config.yaml
num_hidden_layers: 15
hidden_size: 224
num_attention_heads: 4
num_key_value_heads: 4
head_dim: 64
intermediate_size: 576
vocab_size: 8192
hidden_act: "geglu"
norm: "rmsnorm"
norm_place: "peri"
norm_eps: 1e-05
positions: "rope"
rope_theta: 31500.0
rope_fraction: 1.0
qk_norm: false
attn_scale: 0.125
bias: "all"
tie_word_embeddings: true
parallel_block: false
extras: ["capped logits"]
init: "uniform"
init_std_qkv: 0.0237
init_std_o: 0.0237
init_std_up: 0.0237
init_std_down: 0.0237
optimizer: "muon_variant"
learning_rate: 0.00612
lr_mult_o: 2.0
beta1: 0.9
lr_head: 0.00531
max_grad_norm: 1.0
warmup_steps: 200
schedule: "wsd"
decay_fraction: 0.665
decay_shape: "linear"
final_lr_fraction: 0.0
batch_tokens: 32768
max_seq_len: 1024
doc_mask: false
train_tokens: 487000000
max_steps: 14863
dataset: "wikipedia_en"
Each number is 128 + 24 x the weight over its row's rms, rounded and kept within 0 to 255. Layers, rows and columns count from 0. The size above them is the row's rms in percent of the matrix's.

# layer 7 attention output, 224x256, rms 0.112, rows 0-199, columns 160-191
size [100 104  98  97 102  89  93 100  94 114  97 102 106  94 103 102  96 102 102  93 128 103 100 106 103  96  93 101 111  99  97  96  99 104 105  95  97  94  98  99 112 102  92  92 117  99  99 105  99  92 103  97 109 107 100  98  97  99  97  93  97 109  99  93 108 101 102  96 114 102 101 105  96  95  98  96  94  91 111  97  97  98  98 100 106  94  99 105 103 103  95  93 104  95  99 104 102  99  92  90 102  95  98  89 103  97 101 106 100 100  95  94  99  94  95  99 101 100 105  84 107  95  94 126  98 103 101 100 104 101  95  91  98  99 111  96 103 100 100 101  95  96 101  96  96  95 100 101  99 124 101  94 101 123  94  88 120  96 102  98  89  95 101  91 103  94 122 103 101  96  97 101  94 100  95 104 101  99  95  92  95  94  92  98 102 100 103 110  96 102  92  99  96 113  94  98  96  94  96 109]
[[ 97 144 150 109 144  90 111 133 143 104  88 146 161 167 134 120  84 116  96 125 129 143 145 112 102 121 114 104 136 137 168 172]
 [119 113  74 109 130 120 126 140 147 103 143 136 124 130 140 113  92 137 137 137  97  73 129 127  88 138 148 155 113  89 130 136]
 [105 127  82 173 122 142 110 177  97  90  91 131 100 113 133  52 183  96 136 170 122 127 113 137 125 139  97 123  68 113 160 134]
 [108 121 101 142 131 107  94 143 141 113 124 124  98 145  91 143  90 114 125 160 123  97 123 142 102 143 131 110 133 126 130 123]
 [104 105 113 162 132 149  93 190  98 178 117 130 118 148 122 103 129 130 163 164 103 171 141 158 105 152 111 127  94 122 116 128]
 [111 121  83 135 107 126 175 187 106 130 105 111  96 150 120 153 126 171 120 135 126 139 110 159 107 145 136 144 132 163 122 100]
 [115  98 138 173 123 155 109 153 115 104 145 145  72 140  83  98 123 113 157  88 157 126 126 124 110 102 143  97 149 145 124 147]
 [175 119  75 154 154  77 100 106 134 122 138 143 134 106 182 118 117 102 153 132 135 142 134 156 178 120 148 144 155 131 114 138]
 [126 138 126 130 122 149 124 148 111 130 127 208 190 130 128 110 126 148 105 130 154  99 139 111 124 121 124 115 106 148 102 124]
 [121 128 137 165 105 150 154 136 155 128 151  97 133 154 143 118  87 109 131 130 151 153 138 111 124 131 142  94 170 133 111  72]
 [ 93 141  49  94 143 110 123 166 118  64 103 153 132 124 125 143 158 130 159 128  55 131 111 154 163 107 148 160 139 143 173 120]
 [122 117 166 121 110 104 131 144 189 107 114 123 113 118 134  92 158 113 160 103 129 152 111 128 110  84 104 120 129 131 107 156]
 [139 137 114  68 111 162 116  79 136 120  92 151 149  90 101 155 127  90 173 137 113 107 143 170 171 131 154 116 202 153 126 135]
 [150 104 132 107 131 116 118 146 154 135 101 122 110 127 146  86 141 134 127  94  84 153 106 170 164 119 100 120 130 117 151 167]
 [165 159  78 132 116 133 107  95 111 143 148 134 155 141  78 129 143 144 128 160 118 131 160 130 119 152 139 112  80 119 142 119]
 [109 161 100 132 123 141 129 110 169 147 127 122 133 171 110  80 153  95  72 179 138 122 151 139  98 121  85 133 154 113  89 104]
 [111 118 117 118 153  96 101  95 110 141 134  91 107 172 119 166 150 146 113 127 168 147 139 163 120 119 135 109 110 145 113 135]
 [186  71 100 111 113 145 126  70 158 127 100 161  94 134 131 107 182 118 115 143  82  97 150 141 143 130 152 171 114 162 143 199]
 [149  96 130 116 113 140 130 141 147 127 114 125 108 113 145  89 120 127 125 110 149 182  74 102 141 141 131 144 133  98 130 157]
 [149 145 147 123 133  97 114 129 154 143 140 192 174 106 156 157 155 131 142 175  98 132 128  95 135 134  94 163 157 114 137 105]
 [108 122 116 117 134 146 121 100 133 129  94 142 110 100 127 159  91 141 142 135 137 146 148 106 121 171 124 110 115 136 103 143]
 [102 122 168  84 129 153  91 187 113  87  81 104 113 154 124 118 125 105 108  61 134 113 152 152 139  92 103 120 141 105 103 110]
 [122 113 112 132 153 108 177 125 150 109 103 132 170 122 112 140 148  83 125  89 112 154 117 164 158 108 135 111 114 151 125 110]
 [153  89  75 117 114 143 135 132 135 126 123 153 184 110 116 109 126 110 140 161 111 142  87 120 116 132 116 121 117 129 123 156]
 [111  95 132 136 103 132 197  95  98 137 103 119 144 166  99 125 120 119 137 140 137 131 109 115 124 109 143 145 122 124 117 128]
 [171 151 124 133 130 121 120 107 106  97 170 159 119 103 162 107 125  94 133 162 175 130 116 155 106 135 165 130 117 112 128 141]
 [167 113 113 137 105 115 114 111  95  84 128 126 148 140 129 136 123 103 138 126 142 130 101 124 127 166 113 154 119 182 148 112]
 [140 133  96 136 106 103 110 120 129 112  84  96 162 158 131 116 100 161 130 147 102 155 153 119 121 165 133 203 150 135 127 103]
 [111 107 153  99 130 125 106  90  88 126 143 134 166 139 162 173 163  72 121 110 153 107  80 156  83 129 139  97 109 131  68 110]
 [132 156 114 139 133 128 114 116 135 169 127 144 144  96  98 201  81 104 135 142  99 158 165 141 157  83 140 115 101 105 133 178]
 [112 182 171 123 109 146 132 174 130 110 178  70 146 201 113 151 141  97 123 154  97 151 135 159 138 150 129 141 148 139  86 141]
 [158 111 107 137 132 117 127 109 155 127 102 177 141 140 123 149 128 162 113 104 126 160 149 150 119 127 161 149 101 142 148 142]
 [143 114 147 129  99 102  99 147 128 109 141  71 119 163 197 125 107 116  68 158  78 120 122  91 176 129 151 112 103 172 141 110]
 [ 70  90 109  74 115  98  94  79 117  82 110 150 146 148 148 102 117 142 104 120 109 107  99 107 118 151 151 123 165 130 148 117]
 [ 84  93 145 137 145 117 125 165 105 156 104 174 148 139 154  84 158 100 113 104 163 114 102 143 149 104 118  79 138 134 134  85]
 [164 110 119 150  88 128 120  63 112 113 145 175 134 100 136  94 106 107 119 142 127 106 102 100 166 116 105 146 121 149 116 110]
 [102 116 139 103 101 167 133  93 132 126 128  72 133  48  90 138 101 112 128 120 122  75 124 125 112 134 136  98 162 104 129 132]
 [182  98 101 148 121  98 143 134 126 107 135 141 132 143 152 161 132 143 129 163 150 117 121 141 135 153 113  90 129 149 115 124]
 [121 122 119 122 137 112 124  87 133 148 110 132 124 133  94 100  65 133 122 123 153 101 126 126  94 124 104 131 106 155 118 126]
 [170 129  93 112 142 125 170 117 133 129 132 147 108 114  98 125 127 116 120 115 164 108 142 113  78 149  42  98 173 195 109  98]
 [117 110 110 161 119 183 158 121 120 112 114 127 118 144 134 149 183 147  76 115 104 180 115 111 130 132 124 114 171 100 149 136]
 [131 147 123 126 110 102 136 142  94 130  99 143 157 140 109 153 101 136 148  99 183 155 183 142 143 123 149 122 110 113 136 151]
 [100 144 121 165 113 151 143 130 112 128  98 161 117 156 142 109 113 135 159  77 113 113 116 133 112 145 129  99 124 122 165 141]
 [166  90  81 159 121 103  80 127 135 153 128 160 172  86 119 126 114 112 133 137 136 107 148 135 141 143 123 137  99 129  94 136]
 [133 156 107 126 103 138 153 168 164 117 127 146 141 123 168 126 135 141 118 171 157 123 147  98 151 126 114 107 122  67 158 114]
 [140 138 105 106 113 115 115 116  95 117 138 104 145 147 123 146 173 158 103 153 132 137 136 110 118  90 132 123 149 159 106 100]
 [140 126 135  71 110 119 133 127  77 106 136 132 135 168 161 118 118 108 128 181 156  95 151  87 113 128 112 103 116 177 173 118]
 [128 122 167 119 181 139 112 139  83 132 134 161 104 137 139 122 127 140  89 164 126 124 127 140 103 157 114 100 112  86  97 131]
 [148 120 126  71 141 113 122 166 117 178 113 116 138 102 139 122 117 161 145 143 111 118 119 118 127  85 115 147 137 125 149 143]
 [138 125 141 129 123  95 113 174 169 116 140 173 113 116  98 165 159 109 116 136 158  79 155 140 116 171 150 126 156 132 123  91]
 [120 163 105 116 116 114 123 135 115 133 145 157  82 165 114 103 115  97 116  73 135 121 143 151  92 167 156 158 121 117 129 166]
 [174 129 116 122  74 176 129 162 132 127 173 130  85 153 165  90 115 121 127 127 201 121 118 150 131 148 126 109 123 148 100 130]
 [134 137 121 135 152 132 158 122 109 130 122 142 132 112 119 121 109  96 161 151 130 129  88 128 125 123 104 151 128 148 107 140]
 [126 116 116 143 123 157  36  93 173 143 109 100  98 134 162 124 153 145 136 116 131 126 147 147 152 149 124 145  81 150 144 161]
 [128 152  77 112 152 147 176 131 147 166 122 161 110 132 124 127 157  93 124 118 117 149  95  98 129 142 139 143  89 145 120 154]
 [163 125 175 121 120 147 100  74 103  98 130 161 119  94 143 145 142 110 152 121 119  97 171 125 133 124 103 141 142 123 159 179]
 [112  97 143 132 111  50  94 123 126 122 100 166 167 113 147 175 141  83 132 113 144 149 124 108 114 158  95 118 137 115 143 102]
 [126 162 148 156 125 158 116 139 131 190 154 116 125 113 164 120 137 168 130  84  65 157 151 129 152 117 155 118 132 123 100 111]
 [139 132 147 127  84  61 152 135 134 141 116 128 144 147 126 125 152 144 164 133 135 168 126 148 138 105 114 147 124 103 128  95]
 [140 132 110 144 139 111 124  87 150 117 153 163 174  96 129 121 117 108 115 106 110 136 172 179 143 123 135 156 109 175 130 148]
 [110  86  84 144 127 102 110 133  81 179 158 110 125 126 177 112 121 103 133 130 128 188 102 160 145 162 108 119  99 155 162 123]
 [146 183 132 129 121 108  91 126 150 108 111 127 156  88 144 130 159 103 105 164 145 156 103 185 140 119 115 119 142 104 129  87]
 [143 141 108 118 128 138 137 112 129  94 102 134 115 136 143 136 167 156 162  67 104 121 131 134 119 155  96  86 140 135 112 151]
 [131 110 160 127 156 173 126 135  89 114 149 120 150 121 160 145 105  95  85  90 157 140 117 119 108 129 122  83 110 151 161 130]
 [ 90 108 133 137 113 107 145  94 182 120 142 109 166 138 127  94 133 156 128 134 133 119 130 115 125 126 156 122 132 100 163  97]
 [171  93  90 144 110 117 157 123 153 156 130 167 135 102 129 112 165 148 157 140 128 100 110 110 148 134 135 106 110 145 134 137]
 [104 148 119 123  64 114 137 103  71 127 166 137 134 186  81 136 135 147 105 136 151 108 169 106 137 137 148  98 115 174 144 154]
 [151  64 132 136 112 115 145 127 150  87 156 139 115 100 158  76 117 118 154 153 127 124  78 154 126 185  71  88  99 168 151 126]
 [120 155 115 109 107 101 134 149 101 147 114 126 162 128 145 153 164 126 113 141 125 138 115 128 112  93 133  69 107 150 129 139]
 [106 119 132  88 165 139 123 129 142 124 147 102 130 139 123  63 116 149 128 167 130 114 115 182 102 100 133 125 146 134 165  84]
 [122 122 144  70 116 124 118  84 145 140 118  86 134  94 101 153 176 138 140 148 132 158 131 130 111 138 156  94 128 139 127 103]
 [153  69 122  89  92 134 133 127 128 143 142 151 160 129 151 154 107 142 187 164 102 133 118 104 163 104 180  74 120 145 102 171]
 [112 110 129 100 112 108 123 105 162 158 132 120 165 118 120  92 108  87 106 123 177  79 144 142 128 147  98 114 106 110 128 101]
 [ 92  88 106 114 157 143 184 143 129 177 141 121  97 126 188  90  97 118 131 126 157 107 129 155 130 116 120 145 117 142 187 180]
 [116 160 141  88 179 118 123 123  96 153 131 121 103 109  96 101 121 133 131 119 111 131 122 156 176 139  79 103 112 144 111 120]
 [ 96 121 109 164 113 107 129  89 138 142  94 141  94 146  93 167 115 180 171 159 124 125 105 128 160 165 103  88 137 104 122  98]
 [145 133 122 151 149 104 153  87  89 137 159 123 145  91 143 138 104 129 154  78 132 148 132 147  66 156 126  93 165 161 136 157]
 [152 160 126 152 149 120 110 154 172 120 128 128 109 152  84 139 161 116  92 120 135 114 145  95  93 136 164 139 169 177 124 128]
 [160 123  84 118 154 149  77 108  91 132  87 158 136 125 119  97 138  94 140 140 109 171 131 122  96 107 143 123 142 140  90 119]
 [ 99 116 111 157 180 179 120 124 134 154 106 171  93 141 137 122 125 121 123 129 129 137 163 160 121 140 115  92 142 135  85 157]
 [121 106 123 136 125 134 127 141 101 116 130 110  85  94 103 135 111 123 110 153 131 135 128 101 142 167 134 143 100 105 143 175]
 [ 88 129 125 126 130 157 144 113 159 135 138 155 149 164 153  99 129 113 124  87 168  74 136 121 138 134 152 101 137 130 107 107]
 [126 164  87  89 129 161 144 108 119 108 114  98 125 153 148 113 155 145 148 110 164 131 138 110 121 151 104 125 122 123 131 112]
 [160 107 127 141  48 128 108 120 111 115 153 114  84 145 150  92 104 111 170 141 118 139 131 124 103  97 131 115 181  69 105 138]
 [129  99 123 106 145 145 121 119 138 129 104 130 132  85 134 144 152  99 125 122 128 142 119 169 112 147 134 114 158 145 154 119]
 [151 111 146 122 123 120 113 123 122 172 121 195 102 150 134 135  88 115 167 154 170 150 168 149 117 128  93 130 148 151 160 137]
 [149 136  94 128  90  82 106 115 141 119 167 130 152 119 160 106  88 107 106 119 166 153 134 152 135 172 158 128 143 144 116 121]
 [108 139 146 131 124 121 149 148 150 105 115 147 136 129 120 124 109 172 102 182 128 155 180 154 139 156 129 130 114 132 150 104]
 [123 154  95 124 145 146 161  86 149  97 142 114 118 142  56 134 129  92  89 105 127 109 132 159  91 126 122 137 133 126 111 159]
 [117 123 167 133 159 131  87  94 110  80 141  89 113 167 109 109 125 101 101 143 118 143  83 157 141  99 120 116 150 174 136 133]
 [136 152 120  93 160 108  83 131 142 164 155 154 117 119 104  65 129 151 118 133 159 160 135 100 109 158 110 104 141 102 127 149]
 [179 135 110  98 102 156 130 143 133 126 133 155 136 104 163 157 159 131  79 101 107 115 181 182 129 109 128  97 104 114  99 171]
 [119 123 114  90 116 155 152 117 135 130 157 145 139 127 146 173 153  83 156 135 127 136 155 149 160 115 127 145  89 132 154 158]
 [174 164 117 140 132 148 130 128 111 125 167 168 118 120 150  89 162  91 113 102 144 121 137 158 126 140 136 142 152 144 139 135]
 [137 112  84 128 113 152 118 148 152 136 159 121  87 134 140  99 114 133  99  97 152 154 140 143  85 125 133 148 138 164 109 152]
 [122 122  88 137 138 117 155 135 122 154 111 109 145 114 108 106 156 148 125 129 130 145 117 107 156 134 113 116  93 149 135 105]
 [182 162 125 150  91 151 156 119 137 175 124 145 117 155 110 130 107 146 140 151  84 136 131 170 148 132 119 125 144 119 136 125]
 [126 108  92 109 119  82 153 112 174 142 159 135 124 150 149 150 149 112  74 177 110 129  84 108 133 163 126  91 169 136 106 105]
 [104 120 129 120 155  96 143 121 128 108 149  56  95 126  89 139 144 117 138 145 180 131 136 106 127 154 132 150 144 133 139 165]
 [137 147 101 152  92 114 122 147 136 112 101 131 126 143 119 162 156 101 129  89 135  97 127 111 113 164 118 125 129 135 134  97]
 [161 120 180 142 124 134 104 107 155  83 140 103 150 139 174 102 121 142  79  90 105  64 114  94 143 127 133  98 133 142 160 128]
 [118 133 146 111 154 182 143  92 139 143 107 147 126 133 134 113 126 109 103 175 130 174 138 101 105 128 117 110 165 132 100 111]
 [127 141  98 110 129 155 114 141 139  92 116  99 128 125 139 131 107  98  51  95 119 109 108 104 119 105 103 145 143 111 121  92]
 [138 124 127 144 154 123 148 133 134 132  88 101 121 119 154  94 120 130 128 154 112  97  96 141 127 134 126  91 134 101 116 136]
 [139 187 132 143 135 133 189 111 129 115 137 156  82 112  90 118  94 155 129 146  68 129 144 134 122 116 116 120  92 131 162 134]
 [140  93 143  84 168 100 110 132 128  95 125 112  97 161 145 139  60 164 141 137 180 155 132 132 138 110 192 160 111 125 139 127]
 [147 139 170 116 112  88  77 121 128  93 140 146  99  93 100 112 150 136  89 123 116 126 136  98  90 150 117 152  54 121 134 114]
 [115 132 166 133 138 108 127 126 123  92 127 156 109 108 132 121  99 131 157 112 128 129  83 150 127 166 161  85 104  92 127 130]
 [158 110 137 161 161 127 116  83  83 141  91 147 146 147 160 200 137 121 145 124 164 138 114 123 104 113 140  80 174 110 181 115]
 [136 150  91 109 106 104 171 138 132 135 135  99 173  94 138 128 118 140 108 101 114  81 112 145  95 137  84 126 141 144 174 136]
 [141 148 130 104  74 110 131 104 122 124 103 133 149 137 118 144 106 170 150 145 155 181 125 110 185 178 132 141 139 109 155  92]
 [126 115 156 107 178 124 135 127  94 112 123 155 153 157 142 144 155 135 112 123 156 104 150 160 111 108 146 130 148 166 126 125]
 [105 123  98 159 148 117 152 135 141 122 108 120 137  91 138 150 116 133 110 104 139  88 165  90 156  90  65 134 135 170 130 143]
 [134 118 144 108  76 100 163  99  99 132 119 139 127 134 156 128 123 141 106 138 119 114 147 159 163 127 137 143 140 109 116 145]
 [166 123 121  93 133 117 136 134 122 130 105  90 135  78 124 141 132 125 100 108 155 153 152 116 104 144 160 104 106 133 123 111]
 [138 121 139 103 108 211 135 137 122 114 127 108 170 121 144 140 122 129 181 115 155 104 166 121  74 146  88 123  69  86  99  61]
 [138 159 126 132 149 156 104 146 137 173 135 174 132 124  75 129 156 130 108 117 122 104 127 186 133 155 175 100 134 134 107 130]
 [135 149  88 103 118 121  88  82 129 145 127 122 128  58 129 110 152 185  96 113 121 106 178 116 147 101 150 144 132 101 170 147]
 [116 189 119  94 154 129 121 133 140 162 118 129 132 196 127 121  95 149 110 153 110  98 125 124 112 153  97 111  92 123 110 125]
 [ 99 132 190 111 142 135 123 166  93 160 160 160 134  77 113 147 133  79  88 124 122 132 110 115 107  89 118 119  97 140  83 114]
 [154 126 152 128 138 182 119 160 121 121 119 139 118 134 117 104 133 180 112 132 105 159  96 122 170 166 125  96 116 125  95 119]
 [145 155 160 133 165 136 134  80  80 148  79  93 122 111 113 142 117 118 142 127  82 100 107 145 130 148 126 148 135 187 152 126]
 [135 129  89 116 156  99 126 137 150  73 127 124 142 128  63 137 107 142 122  81 150 162 189 155 117 132 134  78 171 170 102 105]
 [134 122 167 191 107 143 106 127 155 107 121 132 122 109  87 154 130 131 127  97 134 114 107 164 118 123  91 120 107 106 113 146]
 [153 125 123 156  95 122  99 127 132 134 155 169 130 158 122 140 111 140 136 120 131 134 103 157  89 164 127 132 178 124 107  78]
 [158 146 105  90 129  99  97 123 148 153 126 127 133 108 139 130 105 167  73 188 141 166 109 143 158 127 141  98 143 124 150 112]
 [ 90 139 117  84 133 123 131  87 114  98  93 111 131  82 145  82 124 165  81 161 156  82 112 138 110 136 177  79  97 138 146 130]
 [138 134 100 113 132 183 111 116 141 107 149 139  99 109 170 171 136 119 171 183  89 105  94 106 152 136 117 136 129 156 145 114]
 [146 115 126 107 156  97 122 131 108 120 135 108 114 174 137 104 126 130 131 113 115 144 131 146 147 159 131 119 148 103 137 120]
 [134 143 136  97 117 125 116 146  82 149 136 160 137 114 127 172 144 115 106 132 128  66 135 125 111 186 129 124 119 150 153 166]
 [141 126 106  91 135 144 157 147 122 140 112 120 109 118 160 151 130 152  95 121 140 115  84 135  75 106  88 126 157  72 137 123]
 [ 95 125 142 133 150 159 175 113 125 101 142 134 124 113  48 125 104 106 149 103 145 153 164 136 139 106 196 132 112 146 147  93]
 [131 129 103  86 169 166 143 105 117  83 124 106 156 141 138 139  92 132 158 163  76 132 192 103  97 111 150 106 132 112 145 191]
 [121 119 154 107 165 128 142 140  72 155 116 134 130  97 159 106 151 156 123 129 151 150 131 139 170 147 144 107 149 171 151 131]
 [132 111 129 161  90 149 111 113 139 129 100 156 153 101 109 129 115 149 115  80 123 148 112 128 142 116  99 104 102 164 121 168]
 [172 109 121 113 130 114 157 139 163  87  94 143 101 154 163 153 149 136 124 118  99 138 147 110 133 141 158 174 172 133 123  79]
 [109 174 120 174 176  80 170  96 125 142 103  90 156 113 127 132 147  87 159 171 145  88 113  90 135  73 116 147 145 131 128 142]
 [125  79 138  93 139 184 137  89 101  85 129 141  88 170  69 158 136 129 187 128 124 174 176 103 130 102  75 123 147 104 139 145]
 [115 143 173 150 103 144 122 122 158 165  96 146  87 105  84 138  89 163 114 162 122 134 154 119 120 151 148 130 104 172 126  94]
 [133 117 140 126 161 119 135 117 143 108 139 148 112 156 161 175  56 158 116 110 129  90  59  97 162 114  85  90 145 113 130 160]
 [116 127 137 126 167 120  90 101 147 146 170 140 123 144 142  93  67 127 166 111 145 156 132 152  92 149 130 136 120  68 110 116]
 [124 129 126  80 129 139  99 131  97 126 156 138 163  99  96 194 134 112 142  86 126 122 107 116 162 135  80 154 132 121 105 139]
 [169  99 123 144 159 119 116  97 128 143 128 137 125 136  84 141 127 114 117 128 108 133 149 179 124 163 123 125 154 142 131 113]
 [154  98 131 131 111 132 112 124 129 114  70 120 149 131 129 146 127 110 121 164 135 144 129 116 106 140 124 123 139 141 133 134]
 [128 108 121 119  91 110 125 115 194 146 111 125 107 131 110 131 117 135 145 114 148 133  88 137 164 144 123 155 103 151 147 143]
 [123 130 166  81 201 114 120 116 120 116 168 132 144 134 108 165 121 120  91  79 120 125 122  82 137 164 173 100  98 176 143 130]
 [125 104 155 111  84 137 132 117  82 133 144 137 171 105 181 112 130 153 119 117 137 169 147 146 121 169  84 150 108 113 107 141]
 [146 132 114 106 144 114 105 114 108 107 118  74 156 122 153 142 163 108 149 101 153 172 143 126 130 121 128 108 112 132  60 121]
 [116 119 151 161 155 126 223 104 144 114  92 136 118 110 129 121 139 140 145 127 101 126 161 112 120 129 151 119 123 115 114 135]
 [111 136 111 142 139 132 145 145 128 123 153 149 138 101 123 102 134 172 165 143  99  96 105 162 130 118 143 117 123 170 110 134]
 [153 143  99 144 124 132 155 146 147 127  53 161 138 176 164 154  86 101 111 135 126 164 126 115  98 136 140 114 127 151 135 108]
 [133 168 125 114 113 130 148 116 108 126 109 139 118  94 131 171 142 123 130 131 103 161 156 121 115 140 142 123 113  92 127 145]
 [152 125 138 130 117 132 178  93  93 114 102 151 139 120 146 136  88 129  98 154 113 145 139 125  64 117 107 131 107 154  92 110]
 [123 108 181 137 143 130 168 115 126 113 127 123 130 124 130 125 156 161 106 120  99 142  95 107  86 131 152 141 133 120 104 128]
 [112 130 145 132 103  90 114 123 128 154 124 134  97 106 145 166 108 142  97 147 159 138 130 190 143 114 102 125  85 188  56 161]
 [164 109 150 112 114 150 117 145 141 141 107 133 130 126 103 116  96 114 156 120 135 118 114 138 124 129 107 175 124 104 112 129]
 [115 158 157 156 139 126 145 148 118  88 161 176 126 120 124 136 137 155 134 137  91 124  96 113 141 157 129 123 118 149 121 132]
 [131 202 154  88 129 135 178 134 125  96 128 141 101 132 146 122 143 119 104 174  83 142 151 108 177 140 176 143 103 120 141 123]
 [130 160 153 139  95 171 135 122 163 116 124 111 129 102  96 129 151 152 112 132 146 123  98 130 111 110  90 153 151 143 113 156]
 [101  94 136 177 130 174 141 180 113  94 114 111 143  96 130 123 124 138 116 110 157 158 152 108 122 102 117 161 135  95 114 137]
 [132 144 115 106  95 101  93 131 105 101 170 115 137 150 134 131 123 106 143 137 101  85 119 143 128 130 115 136 166 100 143 115]
 [169 177 104 165 151 158 125 130 150 121 155 158 134 146 160 103  95 144 114 167 166 142 112 126 141 183 147 156 130 157 155 134]
 [121 138 142 136  99  90 120  92 145 163 145 128 103 147  81 109  95 152 145 129 109 109 149 164 142 102 191  81 104 121 165 184]
 [118 150 105 111 104 114 123 140 134 135 128 146 156 128 153 119 115 146 176  77 139 146 180 153 156 108 143 129 127 126 126 186]
 [151 120  94 144 117 132 120 141 101 116 157 146 117 193 128 128 173 111 131 147 170 130  80 131 113  95  96 130 156  87 131 139]
 [117 119 162 101  96 145 106 142 126 161 104 142 156  98 147 151 157 153 131 133 139 144 115  97 165  95 117 120 106 113  97 145]
 [138 144 135 134 147 139 129 116  98  98 162 148 136 180 145  99 128 172 123 113  97 124 162 117 139 125  86 141 149 132 112 168]
 [132 167 113 151 107 114  71  61 118 124  86 134 146 133  89 119  84 140 134 136 111 110 135 154 154 192 112 104 103 127  64 156]
 [162 170 151 145 166 195 153 110 117 139 175 147 104 125 111 115 157  53  89 149 122 143 181 125 126 103 101 134 153 109 149 128]
 [114 114 148 143 131 152 136 143  88 110 156 150 109 141 181 159  95  93  67 130  97 104 139 107 133 101 111 157  80 107 154  84]
 [131  92 125 172 103 121 101  99 122 111 126 195 139 133 105 137 164 138 135  86 134 128 132 126 140 143 124  86 112 119  93  79]
 [124 110 155 124  84  99 119 113 130 134 158 120 117 157 127 167 122 159 112  86 111 122 107 145  98  84  67 130 139 149 159 115]
 [ 93 133 193 152 123 131  88 121 117 158 129  85 159 118 109 129 177 109 155 159 169 108 128 137 164 129 120 120 128 117 126 121]
 [135 122 157 142 128 124 105 150  94 108 160 155 138 151 122 115 153 110 144  79  84 122 166 119  91 174 129 135 149 108  79 116]
 [150 144 123 147 174 142 103 123  98 103 146 142 135  91  86 152 186 134 124 126 184 119 105 167  82 123  90 164 105 113 146 110]
 [ 82 121 138 107 102  94 142 120 117 131 148  87 170 184 149 137 192 142 117  99 137 126 115 156  71 131 129 127 118 159 161 120]
 [139  95 105 138 127 108 179 184 111  91 136  83 106 167 118 101 141 141 112 106 118 113 135 143 117 151  90 170 148 101 106 136]
 [148 123 160 155  96 135 106 135 165 129 169 100 128 143 143 126 122 153 117 119 141  99 144 119 155  96 144 112  74 121 170 159]
 [113 101 103 144 140 128 131 145 103 141 134 111  83 123 122 131 124 122 149 145 118 138 160 139 174  95 145 130 132 107 123 120]
 [190  99 117 143 115  91 144 168  97 167  97 131 100 117 132 153 114 127  96 117 152 114 123 120 164 143 118 130  85 119 150 132]
 [ 78 142 110 144 126 129 148 103 112 143  48 159 104 167 116 148 137 102 127  96 100 128 112 113 172 141  81 135 130  86 130 118]
 [142 108 151 139 138 147 155 114 135 121 132 109 137 102 139 116 125  94 112 154 127 107  95 131 137 109 139 171 145 138 106 131]
 [166 144  99  89 124 153  91  97  90 130 165 142 150 134 108 155 128 136 132 133 142 111 124 116 128 118 122 102  80 186 118  84]
 [ 87 104 116 153  87 154 120 137  90 126 123 113 108 115 140 125 171 119 126  99  86 142 117 112 140 108 104  91 149  98 137 109]
 [ 90 116 132  99  96 120 122 149 130 147 127 147 134 118 151 110 144 140 166 148 148 132 119 103  90 179 117 112 147 112 158 119]
 [105  99 107 156 159 129 119 146  86 157 156  91 141 116  90 134  75 120 101 120 108 155 129 122 132 145 167 121 103  80 143 158]
 [147 102 146 142 120 156 133  56 108 128 158 142 132 121 141 132 100 126 135 181 137 133 125 124 122 113 144  98 135 109 107 102]
 [143  88  92 133 134 115 140 116  99 151 121  80 144 118 145 139 144 136 144  64 147 114 130 121 162 155 105 132 151 150 163 105]
 [117 151  92 133 143 113 115  86  70 129 154 135 109 117 147 107 140 107  85  78 114 137 123 116 128  62 143 130 137 106 162 117]
 [118 106 154 144 127 126  91 145 129 113 146 133 120 142 142 153 120 134 137 122  96 124 139 150 110 125 149  81 124 130 169 128]
 [111 139 131 150 127  78 137  81 126 111 142 122  97  95 164 135  80  90 164 158 150 132 176 123  78 134 122 122 132 124  88 164]
 [135 107 167 145 146 123 106  96 150 121 126 171 143 117 139 176 110 170 112 130 118 140 126  93  87 126 163  95 155 112 111 134]
 [119 141 164 118 162 116 119 150 132 147 106 114  99  97 125 143 113 118 115 150 110 154 136 112 135 165 150 127 168 101 134 147]
 [184 136 154 105 144 124 128 141 111 148 146 106 174 113 100 112  70 111 100 109 127 163  95 108 115 127  88  79 131 139 152 129]
 [ 93 135 156 122  93 158 101 168 130 102  91 143 141 146 133 120 120 154 137 112 152 130 135 148 148 150  82  90 142 129 109 128]
 [128 164 166 113 134 128 105 103 115 102 138 108 126  90 142 106 140 139 124  85 126 127 136 154 109 130 141 150 151 130 116 125]
 [130  95 122 148 134 123  86 121 190  95  92 148 121  99 122 115 117  84 156 139 110 117  95 154 142 143 155 143 188 120 107 100]
 [151 153 138 153 132 150 130 117 129  87 140  82  98 104 114  72 154 115 158 111 112 127 116 173 128 181 118 107 119 132 126 112]
 [102  98 131  59 140  86 125  76 148 146 103 177 118 147 162 138 180 139 122 146 148 134 126 106 133 132 123 122 117 122 121 141]
 [142 118 147 108 147 123 113 123 142 177 133  91  93 130 119 130 107 114 124 126 126 115 110 103  74 152 108 117  92 148 125 129]]